From a checkpoint of a small transformer trained on Wikipedia.
Training: a variant of SOAP for these matrices, 110M tokens.
Each number is 128 + 32 x the weight over its row's rms, rounded and kept within 0 to 255. Layers, rows and columns count from 0. The size above them is the row's rms in percent of the matrix's.

# layer 7 MLP gate, 320x128, rms 0.143, rows 220-254, columns 0-63
size [102 105 100  90  96 103 106 104 110  89 107  92  98  83 107  96  97  97  89  97 110  96 104 102 105 103  93  97  94  90  97 103 104  98 103]
[[153 125 167 109 130 112 129 132  70 113 106  91 163 118  79 122 119 226 138 108  91 128  97 150 123  89 113 128 220 109 163  83 119 127 134 123 190 166  67 164 133 138 126  74 136 118 116 162  89 139 130 125 166 112 149 161 130  84 101 114 118 114  90  96]
 [181 186 144 116  83 136 118 155 105  92 133 167 113 147 103 117 206 111  61  28 110  90 105 103 157 140 104 138  85 150 161 154 126 101  79 187 152 112 161 127 147 137 142  93 200 127 138 115 117 125 139 101 155  85 127 162 139 127 170 140 124 123  92 116]
 [135 135 110 104 144 106 167 190 158 127 139 160 113 135 163  55 185 145 130  85 164 153  93 212  87 128 129 127 137  70 100  87 143  88 173  97 133 121 176 101 144  95  78 145 167  88 120 167 139 138 147 156 127 173 131 119 155 153  41  92 128 158 124 102]
 [ 93 172 142 135 174 103 115 108  91  60 102 167 156 130  50 146 128 174 186 163 149  90 103 112 116  96  94 144  90 101 114 196  87 148 166 128  83  90 154 128 135 203 118  83 107  92  65 126 128 119 175  62  91 136 103 134 111 110  57 108 109 142 113 160]
 [144 129 118 105  91 192 142 180 131 111  66 143 113  84 130 112 144 159 174 122 115 158 110  67 111 122 144 153 121 135 192 140 128 148 173 176 134 110  99 154 149  82 126 128 149 161  73 132 136 176 168 103  78  85 122  91 132 145  95 111 145 108 145  94]
 [130 126 123 132 102 132 139 163 142 154  76 112 138  84  90 152 165  83 152 114 118 108 186 155 157 166 149 166 142 123 164 105 130 131 103 109 165 118 152 113 114 100 159 130  89 193 153  84 153 163  92 205 120 128  97 121 125 201 125  85 126  76 182  90]
 [156 168 146 133 111 119 113 160 145 135  81  76 123 144  67  83 138 109 139 208 139 148 106 128 149 142 105  86 157 110 169 116 194 121 119 184 130  85 114 116 216 103  98  92 204 100 118 122 124 159 153 141 112 112 107 122  86  59  89  99 145 209 172  91]
 [ 90 154 116  56 111  90 157 130 120 162 161 137 118 160 119 138 111 103 113 153  99  93 147 136 162 100 153 154 145 105 143 167  83 134 131 145 143 105 103 127 157 133 120 162 156  97 124 220  80 171  91 129 119 138 150  85 121 151 135 169 147 136 107  92]
 [138 192 168 161 168 115 178 166 154 139  97 109  68  78 150 114 119  88 124 137 140 128 121 132 119 210 106 159 141 113 121  90 144 117 175 138 147  69 186 128 180 185  71 107 135 147 114  93  80 176 101 143 144 123 142 162 110 157  96 121  89 127 164  98]
 [204 151  75 155 164 117 162 155 158 178 122 126 108  97 129 144 133 144 122 179 131 127  69  89 143 132 149  84 184  96 120 130 139  61 107 160 124  95  96 114  73 155 119 118  81 123  78 130 145 126 154  81 106  99 141 133 130 110 170 126  96 127 187  82]
 [119 125 103 160 184 108 133 130 141  95  99 101 141  95 112  77  98 137  95 123 153 108 163 148 100 141 153 192  99 137 134  83 128 119  78 134 138  99 143 110 146 102 135 168 155 186 101 118 118 101 154  89 200 189 103  93 106 159 126 159 107 130  45 129]
 [189 134  65  55 136 144 162 182 143 152  79 143 148 116  94 107 111 183 133 127 135 102 186 151  81 145 119 123 101 143 156  64  98  96 137 101 138 130  93 108 173 114 133  83 143 173 138 129 166 158 165 114  89 185 124 164 130 106 161 122 104 111 111  93]
 [ 82 145 126  76 117 114 123  83  95 118  81 157 151 138 135  89 183  91 123 124  69  61 137  90  98 119 160 145 138 124 153 112 107 128  63 157  92  99 114 117  98 138 173 144 134 115 137 160 178 109  82 135 106 110 182 112 149  91  83  99  57 156 151  99]
 [116  86 101 139 154 125 149 142 172 125 144 145  82 138 166  76  48 122 193 123 157 111 137 100 125 167 124 145 109 126 134 140  94 159 185  21 108 152 190 156 197 182 100  99 137 123 152 149 131 138 134 106 118 106 101 123 123 105 148  98 127 123 169 117]
 [136 198 111  95 134 117 138 137 128 146 143 115 138 126 122 168 108  62 146 125 153 169 175 114 102  87 146 109 122 166 116 114 135 157 127 152 103 155  79 130 101  88  81  42 110 113  92 106 150 158 111 174 132 113 128 129  68 106  98 144 151 132 107 148]
 [ 88 166 127 170 161 121 108 125 125  82 164 132 148 133 115 131 168  61 115 130 179 144 142 145 124 145 175 123 113 139 138 117 149 193 135 153 108 145 139  55 113 104 160 182 142 162 164 126 143  88  66  84  86 144 165 121 169 127  59 137 155  70 142 145]
 [127 183 186  67 166 188 129 106 145 132 131 161 123 113 108  96 128 119 115 139 203 121 142  99 147 190 107 125  96  82 125 187 122 118 127 121 151  90 135 168 143 110  70 144 114 165 146 184 103 181 107 161  74 115 106  81  72 156 110  93 110 163 131  81]
 [143 153 158  58 157 123 150  93 117 159 134 150 113 124 110 142 124 129 109 111 126 100  89 140 133 112 115 125 175  65 154 123 105 145 130  54 163  83 163 115 185 140 124 139 100 140  36 116 139 118 112 130 140  81 126 135 134 137 150  98 125  84  95 159]
 [133 161 118 103  96 114 118 171 108  97 159 112 100 142 110 127 189  77 163  73 138 117 180  85 100 158 128 116  95 164 120 171 111  82 119  83 153 129  89 196 163 136 115 132 164  75  64  87 142 134 168 172 214 132 115 118 126 119 110 116 156  70 106 134]
 [119 191 118  98 143 141 149 166 148 132  87 170 102  87  86 184 101 105 138 122 160  94  69 107  96 147 131 120 141  94 128 163  88 128 123 167 135 120 102  97 166  77 123 100 118 151 134 130 115 131 132  96 194 108 174 175 178 103 178 147 225 130 121 108]
 [124 115 190 135  90 112 196 113 145 123 103  70 100 127  99  96 110  95 122 106 108 120 120 142 157 109 118  98 104 148 135 111  79 111 151 108 142  79 112 112 112 113  97 170 112 166 107 148 117 166  73 185 159 113 179  73 143 170 161  57 159 152 194 136]
 [137 116  68 108 118  97 107 118 146 106 192 142  97  63  76 145 132  44  96 108 120 138 101 100 121 138 153 118 140 176 145 124 205  95 135 140 115 119 118 117 137 161  92 140 153 123 139 102 106 138  88 117 118 117 123 108  86 152 103  60 163 118 125 111]
 [106 120 140 169  87 160 128 118 119 149 120 103 138 138 130 120 112 119 160 143 101  15 103  81 189 166 114 171 133 124 154 125  88 178 159 119  45  87 152  94 153 150 162 138 128  75 177 186 158  75 113 156 103 137 143 154 132 117 146 120 142 152 121  70]
 [150 176  64 134 160  85 159 151 121 126 159 140 126 105 154 176 110 154 105 154 173  80 151 116  87 120  42 100 127 144  86 118 163 123  75  87 133 104  99 154 123 115 140 167 164 149 139 139  66 118 158 138 144 118 166 157  78 129 143 108 133 130 128 150]
 [161 152 109 146 103 111 121 120 130  70 161 190  56 145 159 119 139  84 152 155 192 222 121 174 162 132 106 163 134 135 108 112  95 148 151 114  66 127 101  87  89 125  71 141 133  84 106 145 162 153 136 139 151 119 148  79 146 155 120 112 230 165 173 160]
 [144 122 172 132 173 153 177 141 123 126 133 149  86 228 163 113 153  79 114 163 121 121 126 144 139 125 161 156 156 143  88 117 138 212  83 132 196 154  97  54  83 165 141  54  58 122 114 102 120 121 134 148 183 140 149 136 126 179 117  88 130 149 194 117]
 [130 161 161  50 172 103 146 107 115 144  61 110 129 146 141  82 111 127 125 115  85 128 110 103  98 121 127 152 128 145 133  66 163  77 110 129 126  57 141 130  77 128  73  78 118 110 122 105 122 137 140 148  98 124  96 164 157 126 118  83 160 113  92 125]
 [143 135 135 152 219 153 100 109 115 112 121 198 140  93 214 131 124 128 105 175 124 134 142 176 152 110 130 144  69 115 132 171  99  81 151 134 144 135 145 103 116 117 156 121 126 180 128 165 131 118 173 100 132 102 154 111 121 134 119 198 167 156 143  75]
 [122 144  95 117 155 154 119 166 107 175 146 115 164  80 159 154 115 155  88 134 129  50 116 139  97 117 156 158  85 158  87  98  83  88 160 147 139 115 142  73 165 166  91 134 103 175 129 129 113 130 160 155 127 142  95  84  99 162 153 109  86 149 123 159]
 [164 134 160 160 104 145  95 168  76  71 109 159 127 105 104 169 174 132 142 118 157  96  67 129 142 122 105 127 101 124 174 138  72 143 110 108 159  93  75 104 134 138  28 131 125 180 138 101 155 109 130 165 139 166  68 145  87 152 100 195  44  82 163 154]
 [124 123 149 141 137 171  90 150 152 144 136 117 175 135 118 130 114 168 169 104  64 206 108 114 106 168 120  76  68 141 138 129  98 136 178  71 195 108  78 106 132  55  86 118 111 125  79 130 145 107 205 138  96 141 112 181 152 108 102 167 194 217 126 111]
 [ 85 120  83 127 165 117  87 140  58 163 140 123  86 172  64  83 110 127 124 101 140 128 101  96  73 114 144 112  88  81 137  91 129  85 151 154 102 196  86 134  92 116  88 126  88 117  99 145 186 133 118  95 160 105  89 120 133  91 110 137 136 140 139  92]
 [188  93 111 140 152 106 108 101 149 170 105  81 133 197 133 130 131 129 137  83  79 109  59  98 147 139  77 127  96 100 136 150 115 115 141 123  96 113 125 171 214 165  95 154 111  76  54 156 175 122 134  96  93  91 115 185  77 112 118 114 141  92  92 117]
 [179 147 133 169 164 158 154 150  79  92 139  69 115 123 136 142 137 159  99 124 105 139  96 105 107 148 128 148 113  79 104 122 102 147 135 133 125 123  79 142 148 109 144 147 162  71 127 110 167 190 150  91 139 125  78 128 137  93 104 110 132 119  54 169]
 [115 126 180 130 123  87 104 127  92 166  77 179 171 112 198 111 152  89 160 175 123 109 106  65 149 173  67 198  99 111  64 141 151 120 107 163 135 175 126 145 135  86 148 149 103 132  96 179 128 124  95 160  46  94 185 132 128 196 144 123 152 125 133 150]]
# layer 7 MLP up, 320x128, rms 0.142, rows 220-254, columns 0-63
size [ 92 102  98  95 100 102  98  95  98 109 101  97 102 108 105  96  99 101  99 108 105  96  98  95  93 105  99 107 101 100  92 100 101  95 103]
[[128 150 107 124 128  98 131  82 124 116 102 130 126 174 141 117  89  67  78  85 149  98 138  97 120  85  93 126 133 122 128  53 104 144 120 107  74 184 145 129 129 108 138 130 139 124 130 121  95  97 159  71 188  92 151 100 151 146 172 112 111 152 129 120]
 [ 51 128 161 111 141 139 164 170 113 119 207 155 157 111 124 156 121  60 166 121 166 120 116 127 123 119 118 177 111 100  86  86 116 174 115  94  95 152 114  96 140 206  99 146 177 127 140 140  91 113 164 157 179 114 100 167  98 113 152 139 109 201  51  73]
 [165 128  97 114 150  98  75 110 130 112 139 134 129 175 133 174 117  83 152 142 137 124 111  98  69 130 118 136 172 129 147 139 150 166 131 115  58 129 120  48  96 124 138 169  37 139 191  67 160 102 126 175 130 143 130 135 142 135 134 189 154 185 128 135]
 [200 132 134 119 140 120 145 137 141 178 126 121 106 146 157 116 163  94  72 178 173 140  80  66 129 172 181 182 107 186  90 136 180 108 101 138 128 132  98 132 154  61 161 131 169 164 124 146 103 156 145 140 101 104 140 153 158 168 179  95 136 158 178 115]
 [171 122 127 151  89 175 130 174 107 171  92 136 113 111 135 134 144 130 121 114 131 118 173 123 117  93  73 104  86 102 127 159 154 126 173 166 111 114 127 143 131  93 158 166 172 147 120 146 145 171 154 145  55  77 153  82 114 139 107  88 135 134 137 110]
 [124 143 174 129  94 114 149 128 165  99 174 111 197 123 113 148 212 109 133  68 146 191 188 141  99 182 185 135  85 146 173 147 108 148 141 113  94 114 116  97  99 188 156 101 102 127 156 108 150 111 130  55 138 152  91 136 102 119 120 100  82 134 152 153]
 [107 152 146 134 174 151 142 174 149 146  96 129 106 164 160 113 170 160 144 100 118  99 157 158 137 130 136 108 190  91 133 138  85  54 129 153 132 118 144 168 119 136 139 144 248 113 148 101 136  83 127 127 138 108 137 110  96 122 132 142  75 185 149  52]
 [199 116 101 121 120 148  98 127 157 107  92  94 126 119  86  99 115 142 194  94 193 214 132 124 183 154  90 124  93 124 124 123 137  94 101 105  73 113 168 150 214 114 121  91 122 149  77 135 139 134 121 137 132  88 149 142  60 165  93  99  98 105 135 116]
 [104 186 101 127 124 153 142  56  43  71 124 130 130 152 135 151 115  94 114 107 115 110 181 146 180 141 195 157 143 159 142 148 149 105 162  86 154 156 159  95 130  89 108 141 116  72  97  48 106 150 149  95 138 201 103 109 130 147 167 102 113 128 112  69]
 [161  80 134 161 104 191 118 124 150  90 162 138 117 137 115 158 128 117 152 119  84 186 165 169 101 105 133 155 147 208 152 159 125 147  78 100  89  71  54  92 135 123 154 156 156 177  90 178 141 142 119  83 119  92 150  98 154 112 115 116  98 150 134 144]
 [116  93 152 115 166 121  91 119 157 142 143 129 151 115 161 107  98  82 150 147 100 163 136 129 143 144 182 125 119 157 154  95  96 119 149  77  68 112  85 128 116  86  91  74  83  84 116 127 152 145 133 151 150 151 151 128 122 140 134  61 189  89 110 112]
 [128 146 103  84 111 167  67 173 170 150 123 140 130 153 132 113 114 134 122 170 107 204 133 102 106 145 137 176  67 141 132 180 175  85 201 149  98 202  67 123 121 111 120 155 132 153 150 103 179 109 116  93 115 168  96 199 117 128  88 104 125 139 121 180]
 [124 166  90 108  84 166 136 118  44  81 126 119 133  85 110  86 161 133 191 129  83  89  96  56 130 126  83  68 112 151 105 135 137 147 139 160 192 115 132 152  98 127 130 129  90 154 124  83  99 104 141 132 143 170 137 170 103 148 104 105 111 152 198 111]
 [143  85 107 136 156 138  98 134 129 152 157 109  98 131 165 120 145 122 131 113 143 150 140 142 169  95 134 111 122 139 107 133 137 106 113 106 149 149 114 195 123 146 165  74 151 163 200 184 130 148  74 126 124  99  61 148  82 113 215 119 106 140 108 155]
 [118 140 145 108 147 116 131 117  90 122 161 153 123 103 110  71 121 162  79 120 130  92 142 182 154 183 119 126 169 153 181 136 159  64 117 149 139  95 133 186 166 187 106 159 132 114 110 146 112 139  82  90  78 113 167 135 187 147 102 145 111 106 149 115]
 [136 153 140 100 158  79 147  49  90 127 131 123 135 122 147 157 123 103 124 125 155 169 167 142 131  85 119 162 202 110 145 132 143  86  60 165 186 179 116 164  92 171 118 146 168 106 102 192 120 115  81  99 142 148 129 170  88 128 140 122 151 108 114 141]
 [ 77 116 100 183 114 105 152 170 108 132  90  95  76  96  83 115  78 131 140  80 110 166  98 140 135  84 148 112 142 161 109 115  98 101 126 139 114 161 116  72  94 151 132 194 139 103  60 114 115 111 193 117 134 117 214 144 184 101 124 102 107 181 167  95]
 [210 174 132 131 115 177 115 156 130 197 150 178 143 126  78  92 112 146 115 130 157 149  58 114 101 102 128 137 132 154 124 105  70 131 186 181 154  90 177 122 160 131 132 139 119 136 105 105 124 125 152 155 141 135 157 119 131 132 173 168 110 155 136  81]
 [104 121 105  62 184 121 108 145  99 144 169 179 166  87 107 162 189 137 118 109 183  91 149 139 117 187 125  90 116 116 106 117  84 131 167  93 134 145 118 151  86 136  47 112 110 131 144 193 146 156 158 147 130 113  76 113 100  62  68 129  70 118 116 103]
 [165 125 110 105 182 137  94 147 144 146 162 120 146 187 137  67  88 133 157 130 146 124 132 164 144 180 163 128  82 100  88 146 115 121 120 141 104 158 133 235 141 103 132 136 111 103 137 161 122 134  62 134  75 111 118 114 118 161 163 123  94 102 178 157]
 [ 81 111 144 163 192 114 162 174 147 110 140 153 106 172 165 126  87 161 162 145 109 115 119  62 148 107 163  91 111 143 124 114 167 127  99 142 153 180 152 144  72 142 124 176 140 114 152 102  84 129 161 155 151  71 104 159 164 142 145 131 154 107  88 110]
 [147 181 124 151 103 133 183 157 132  99 139 149 121 117 146 129 134 166  94  91  70 163 142 150 151  81 107 112 111 128 114 151 103 153  87 141 198 113  67 154 152 132 114 153  33 149 146 156  54 126  94 142 145 104 118 106 124 166  99 157  33  97  72 121]
 [134 117 125 140 127 179 126 154 155 178 121  95  60 127 142 118 133 155  92 164 153 162  97 153 139 115 133 144 139 117  95 104 149 168 143  38 141 169  87 153 140 123  90 117 125 137 130 143 192 112 141  89 109 127 173  75 113 116 125  71 132 102 132 146]
 [156 103 124 152 122 105 165 136  93 183  97 121 138  92  72 104 140 160  93 141 160 161 164 119 142 152 123 133  91 137 137  86 129  99 188 130 135 172 140 148 163  76 115 123 133 151 199 128 123 153 206 188 129 105 143 199  79  99 104 139 118 195  89 155]
 [147  66 139 115 104 121  85 153 112 125  85  74 133 121  93 149 174 146  95 139 143 134 101 153 131 132 151 179 127  84 181  97 132 110 140  96 105 100  98 159  85 138 118 196 171 176 117 110 113 105 112 129 114 156  54  64 159 143  74  78 192 132 109 165]
 [139 150 107 160 123 156 126 195 114 135 119 106  85 149 187 173  91 116 156 149 160 149 108 104 103  73 123 181 119 159 137 138  91 162 158 160 124 134 104 136  56 124 132 138 129 158 144  71  62 113 130 120 113  81 112 114 192  54 116 131 198 109 126 126]
 [197 146 118 149 133  99 122 136 109 133  87  87 147 194 135 135 114 161 121 141 163 115 199 151 142 113 157 137 158 125 167 130 132  46 132 115 132 104 157 148 105 137 127 114 188 167 127 188 123  75 139 100 123 100 156 116  72 132 159 110 122 195 137 134]
 [ 89 125 135 153 108  56 129  76  66 156 137 145 100 152 162 154 199 113 149 176 104 160 131  89 180 137  98  87 154 116  91 121 160 150 191  86  97 196 150 166 113 135 156  90 103 135 124 143 151 149 157  99 147  90 187 146 102 109  78 144 193  78  97 155]
 [122 151 154 136 116 135 153 103  73 123 130  94 195 123 110 111  66 156 131 119 181 122 133 123  94 135 138 186 157 161 114 139 107 129  79 175 101 101 106 186  82 108 136  99 143  94 129 136 120 168 166 133 160 125 140 103  82 143 104 131  67 122 120 145]
 [110 151 209 138 133 121 161 143  52 105 122 172  81 135  93  69 125 139 105 142 125 125 123 138 101 131 174 146 109 142 169 132 128 153 147 143 184 118  99 162 119 145 100 113 174 157 127 113 123 189 110 165 188 138  92  79  79 136 131 128 145 152 120 107]
 [134 112  71 109 125 162 116 114 115 109  70  67 154 134 128  91 112  86  92  93 154 137 143 130 159 174 210 111 127 148 173 118  90 158 139 177 179 127 156 105  89 120  87 101 137  63  32 142 150  95 154  94 150  82 126 142 168 128 135 125 163 108  93  88]
 [143 170 131 117  98 105 180 104 151 124 148  68 132 192  87 116 133 119 105 119 112 158 190 181 142  95 120 100 147 169 142 152  91 167  93 122 124 106  75 148 139 142 111 100 113 168 123  99  76 140 102 153 154  99 125 105 143 140 170  94 106 103  52 122]
 [134  65 135 119 194  82 132 103  85 135 121 135 111 171 121 141 144 101 167 169 151 203  98 131 105 114  94 146 143 113 124 118  66 131  57 155 101  73 114 143  70 145 146 146 161 180 134 124 175 204  85 121 129 155 140  89 169 164 158 149 122 144 164 162]
 [110 151 161 175 143 108  62 119 124 122 155 194 147 129 103  62 167 181 146  81 126 176 123 139 137 108 146  98 102 185 193 165 144 133 156  89 117 146 137  69 114 134 146 201 138 188 150 102 129 126 129 221 157  94  93 148 125 154 137 152  73 129 102 113]
 [183  89 103 142  97  81 129 154  80 103 136 160 150 149 185 153 150 160 124 186 114 123  97 139 144 155 106 161 179 136 105 118 106  89 131 200 150 142 121 151  81  99 138  84 117  93 128 208 125 101 117 181 150 134 140 133 117 120 131 127 149 128 178 136]]
# layer 7 MLP down (transposed), 320x128, rms 0.13, rows 220-254, columns 0-63
size [ 99  97  91  97  97 104  99  87 104 108 100  96 108 106  96  99 101  96  95 102 106  92 101  97  99 105 104 102 102  86  94 109 100 103 102]
[[155  80 119 149 136 154 110  81 156  84 161  73 138 132 159 157 123 110 157 113 134 110 148 129  89 117 134 145 156 197  92 127 115 139 101  99 135 126 165 121 163 111  61 169 143 161 148 106 158 113  83 152 110 140 135 140 154 163 153  88 127  92 144 113]
 [ 98 170 168  88 109  93 103  49 171 124 101 113 133  95 142 161 160 156  79 123  75  93 163 160 112 113 160 148 109 138  79 164  95 158 143 118 123 130 137  97 190 157  95  94 125  71 137 144 110  93 164  74  71 120 106 164 119  82  86 156 114 134 170 153]
 [108 128  93  89 135  79 104 113 132 161 124 150 143 118 142 122  98 100 121 190 186 157 108 116  99  99 156 134  83 148 150 140 121  68 124 114 134 155  44 134 145 144 144 103 129  85 103 121  80 113  87 149 138 177 129 198 133 146  95 186 107 228 171 136]
 [ 70  96 113 135 111 143 139 120 114 141 117  98 185  51 121 106 114  68 192 182 198 154 177 108 158 132 157  72  91  92 154 129 156 153 119 137 153 107 157 129 123 143 132 116 158 125 123 117 132 101 120 141  76 169 160 135 125 102 118 123 113 107 200 108]
 [ 89 108 131 144 138 113 121 141 114 139 116  88 113 126 132 105 171  98 149 148  73 102 115 222 112 113 104  99 107  65 121 118  91  96 119 144 137 103 134  86 133  94  88 106 151 145 124 137  89 107  62  99 202 168  93 176  88 173 171 156  81 171 169 132]
 [106 144 144 131 126 128  89 100 171 127 127 127 123 133 105 112 167  89 116 129 191  78 140 186 146 200 151  87 131 178 158  97  99  63 143 129 229  90 181 134 114 142  91 108 152  63 124 115 171 139 129 150 130  88 118 131  92 140  85 183 145  97 119  98]
 [180 123 118 153 143 108 103 149 107  98 159  95 131 167  81 160 154 108 139 176 113 102 159 124 153 137 132 136 135 207 111 142 116 129  82  84 137 147 149 127 148  91 147  99 159  91 110 127 107 133 145 114  95 111  88 163 178  79  77 225 153 107 241 129]
 [ 83 141 163 151 133 140 148 131 145 173 141 145 115 130 172 104 118  49 114 107  68 136 142 183 146 119 155 109 175 155 143 164  99 149 191 191 134 133 140 118 149 133 121 106 147 132 154 174  56 144 162 104 148 153 111  55 122 154 159  94 143  95 199 119]
 [ 81 146 172 122  88 136 122 126 111 104 138 149 139 137  98 141 150  42 109 152 149 168 131 186 156 106 154  85 108 115 164 141  86 133 171  96 115 126 105 123 102 160 100  97 121  94 151 176 105  71 104 147 128 138 116 178 158 135 171 150 206 151 144 174]
 [118 125 121 172 147  80 111  98 130  88 148 121  95 136 119 158 124 132 111 174 118 145 145  28 103 117 120 143  99 133 123  96 136 109 106 158 148 230  88  50 168 135 110 147 107 181 182 118  91  97 147 133 154 190 144 163 126 109 135 131 123 123 171 169]
 [121 128 161 142  93 163 112  87 178 126 118 103  72  98 127  76 134 163 111 112 151 106 168 169 144 129  91 108 131 161 182 101 124 130 101 114 169 160 161 117 102 133 124 145 109 121 191 112 132 166  96 115 148 112  64 124 156 181 171 191 131 145 104 142]
 [ 62 168 133  88 117 104  93 143 152 159 150 114 136 122 134 120 124  50 108 152 150 126 140 112 159 113 169 133 169 155  92 157 149 104 107 151 141  81 134 142 167 101 140 171  86 178 171 130 157  60 170 140 165 151 115  85 133 122 131 119  99  62 155 107]
 [123 139 103 155 169 194 130  79 146 151  98 121 143 128 139 101 113 137 103 152 165 103 162 144 124 158 115  76 120 147 140 103 133 131 143 106 118  89 133  89 134 130 125  84 114 130 166 107 116 144  87 136 150 182  84 120  76 186 186  88  83 139 122 137]
 [114 149 127 147 115  80  51 104 128 106 109  85 103 117 116 179 165 207 130  69 180 106 119 122 128 123 141 170  99 220 216 106 104 184 127 124 157 109  90 124  75 143 121 178 107  74 182 124 103 103 126 175 169 143 182 114  90 109 114 158 146 124  72 131]
 [187  75 147 156 135 100 176 139 109  77 125 187 140 144 117  95 142 200 138 124 151 112 104  99  94 178 184 108 135 112 129 143 163 147  97 126 110 142 147 145  99 125 164 129  62 147 149 170 128 156 120 114  50 128 117 206 163 116 122 112 190 126 149 147]
 [173 122  92  71 132  68 134 126 137 125  73 161 176 121 181 114 137 113 115 172 124 176  11 149 173 123 147 160 120 160 112 116 152 143 101  89 134 140  90 171 130 139 105 154 138 154 165 133 127 126 157  95 129 119 106 140  94  94  86 157 118 224  85  94]
 [ 56 114 149 185 157 160  86 101 119 148  97 174 144  59 160 120 129 103 147 163 130 114 112 140 103  83 174 155 116 142 102 121  86 118 149  75 138 182 131 100 163 141 142  76 123 123 152 146 131 110 168 102 129 137 159 122 190 143 132 119 139 102 106 146]
 [166 150 137 173 125  63 137 158 139 138  88  45 146 168 104 155 113 116 161 120 177 162 171 125 146 138 132 126 117 132 130 111 207 128 113 144 165 114 150 175  96 162 159 136 127 103 135 168  81 173 101  35 145  67 131 133 112 166 123 212 102 131 121 125]
 [131 113 115 137 117 133 146 146  78 131 101  51 158 147  80 160 131 116  77 136 120 140 118  74 116  86 134 175 185 126 104  96 105 117 160 100 114 158 123 163  65 152 154 121 126 107 128 187  75  94 107 106  51 123 161 172 112 153 151 159 139  94 109 103]
 [129 146  76 112 121 154 115 133 153 153 126  97 131 144 137 104  91 160 124 150 120 151 175  89 164 148 133 171 184 173 108 128 104 147 125 121 147 170 139 122 162  94 155 211 142 125 161 137  89 153 118 132  61 148 129  81 101 122  47 114 147 138 130 125]
 [113 108 111 146 137 136 114 161 132  89 116 137 109 140  71 112  95 148 132 120 133 136  98 156  82 171 132  89 147  94  97 140 167 102 167 115  84 100 121 108 108 140 158 135 175 130 171 180 134 157 141 139 131 148 131 129  81 128 173 116 174 155 100 140]
 [115 110  86 126 178 129  98 115 104 109 107 126 139 184 163  82 126 131 147  61 152 136 111 168 152 106 125 180 119 129 104 158 127 119 112 178  75 165 132 122 176 147 141 115 194 128 136 141 148 194 121 163 133 120  95 199 119 130 185 148 113 114 106  54]
 [119 160 103 110 144  72 152 123 156  97 102 129 156 141 113 100  94 167 124 127 118 105 186  75 128 157 226 164 102 182 142  98 104  81 100  73  89 149 142 175 181  90 118 122 143  83 106 129 155  86 145 151 144 150 119 135 160  71 145 130 136  76  99 111]
 [164 172 141 115 118  56  96 108 126  95 135 147 134 142 131 180 119 140 111 164 179  81 101 124 209 180 135 154 165 134 100 103  99 106 124 126  82 121 122 173 111 124 119 166 131 118  86 149 150 152 118 139 198 132  77 162 235 159 160 101 136 189 109 152]
 [141 152 124  95 184 113  81 165 121 186 113 104 169  95 119  73  75 127 166  81 120 143 120 165 168 100  59 122  82 108 185 167 128 106 180 106 152 135 178 120  88 125  87 123 158  87 210 136 123 152 143 146 118 159 112 118 146 100 108  90 150  54 112 116]
 [128 189 153 136 112 143 154 182 129 148 101 131 115 136 190 124 112  85 150 139 141 114 152 180 183 160 114 146 129 140 110 182  40 175 130 124 152 125 123 146 147 171 159  94 140 117 151 116 152 121 143 148 121 100 145 111 202 130 143 141 125 121 124 122]
 [140 143 159 105 158 141 132 113 118 146 144 160 146  99  98 121 149 140 171  97 112 153  98  70 128 116 100 143 161 148 112 116  77 135 127 104 119 157  68 108 114 150 116  90  93 116 113 154 129 151 165 102 104 136  71 183  43 174 129 146 113 129 129 167]
 [167 129 111 119  39 145 108 174 114 116  86 122 128 118 134  42 127  59 120 137 198 113 143 132  94 101  89 165 180  82 137  88 149 119 137 130 178 202 178 180  79 116 107 126 155 200 154 132 104 129 115 159 169 102  81 163 115 106 124 118 175 132  95 157]
 [149 151 143 123 145  86 131 141 107 133  88 139 153 163 151 118 142 163 130 144 142 184 133 148  86 110 143 129 142 117  71 141 143 129 122 163 116 101  92 117 174 127 149  64 115 175 116 104 119  99 113  81 116 180 167 102 142 135  99 120 106 150 147  86]
 [ 98 114 104  80  77 129 147 158 111 182 122 100 125 152  99 169 117 139 163 105 157 109 154  66 124 194 116 115 114 137 130  90 124 196 131 124 146  84  91 111 149 139 178 192  78 153 131 123 138 138  96  89 117 155 118 100 144 128 127 123  68  87 147 139]
 [140  93 210  58 125 141 145 141 158 131  81 144 102 141 129 143  79 133 127 160 161 124  44  91 201 126 154 124 126 133  74 101 144 109 147 109 117 109 127 108 145 118 164 119 127 129 139 160 108 163  93  88 171  88 139 192  56 189 122 109 137  61 158 149]
 [152 173 154 123 191 152 112 125 139 149 147 143 104 127  87 162 134 147 123  80  83 115 165 155 149 128 157 131 204 107 144 142 143 101 111  99 156  95 175 138 124 132 112 155 166 137 186  86 157 139  62  90 188 163 120 141 190  99 156  95  88 143 108 119]
 [ 93 100 147 120 149 171 131 128 142 130 175 123 121 165  85 147 161 127  59 125  70 157 126 194  81 100 131  95 100  97 140 154 170 133 142  60 144 145 103 192 184  81 103 122  92 150 121 121  99 100 147 109 130 148  81 117 137 124  82 167  85 142 127  70]
 [138 141 150  63 121 123 114 139  86 203 176  80 132 122 110 194  81 143 117 121  92 188 130  90 116 141 105 119 101 124 113 104  79 104 128 156 179 148 129 125 141  96  99 139 179 103  90 156 144 115 153 255  97 123 110 135 184 132 108 119 152 113 150 126]
 [180 113 104 136 119 146 137 115 120 178 158  72 101 126 177 129 133 150  66 116 126 121 114  97 117 116 112 114 108  78 131 127 136 166  94 120 165 164 101 119 171 165 110 136 159 180 103 186 146 115 119 115 124 104 164 154  64 133 173 156 187 104 108 167]]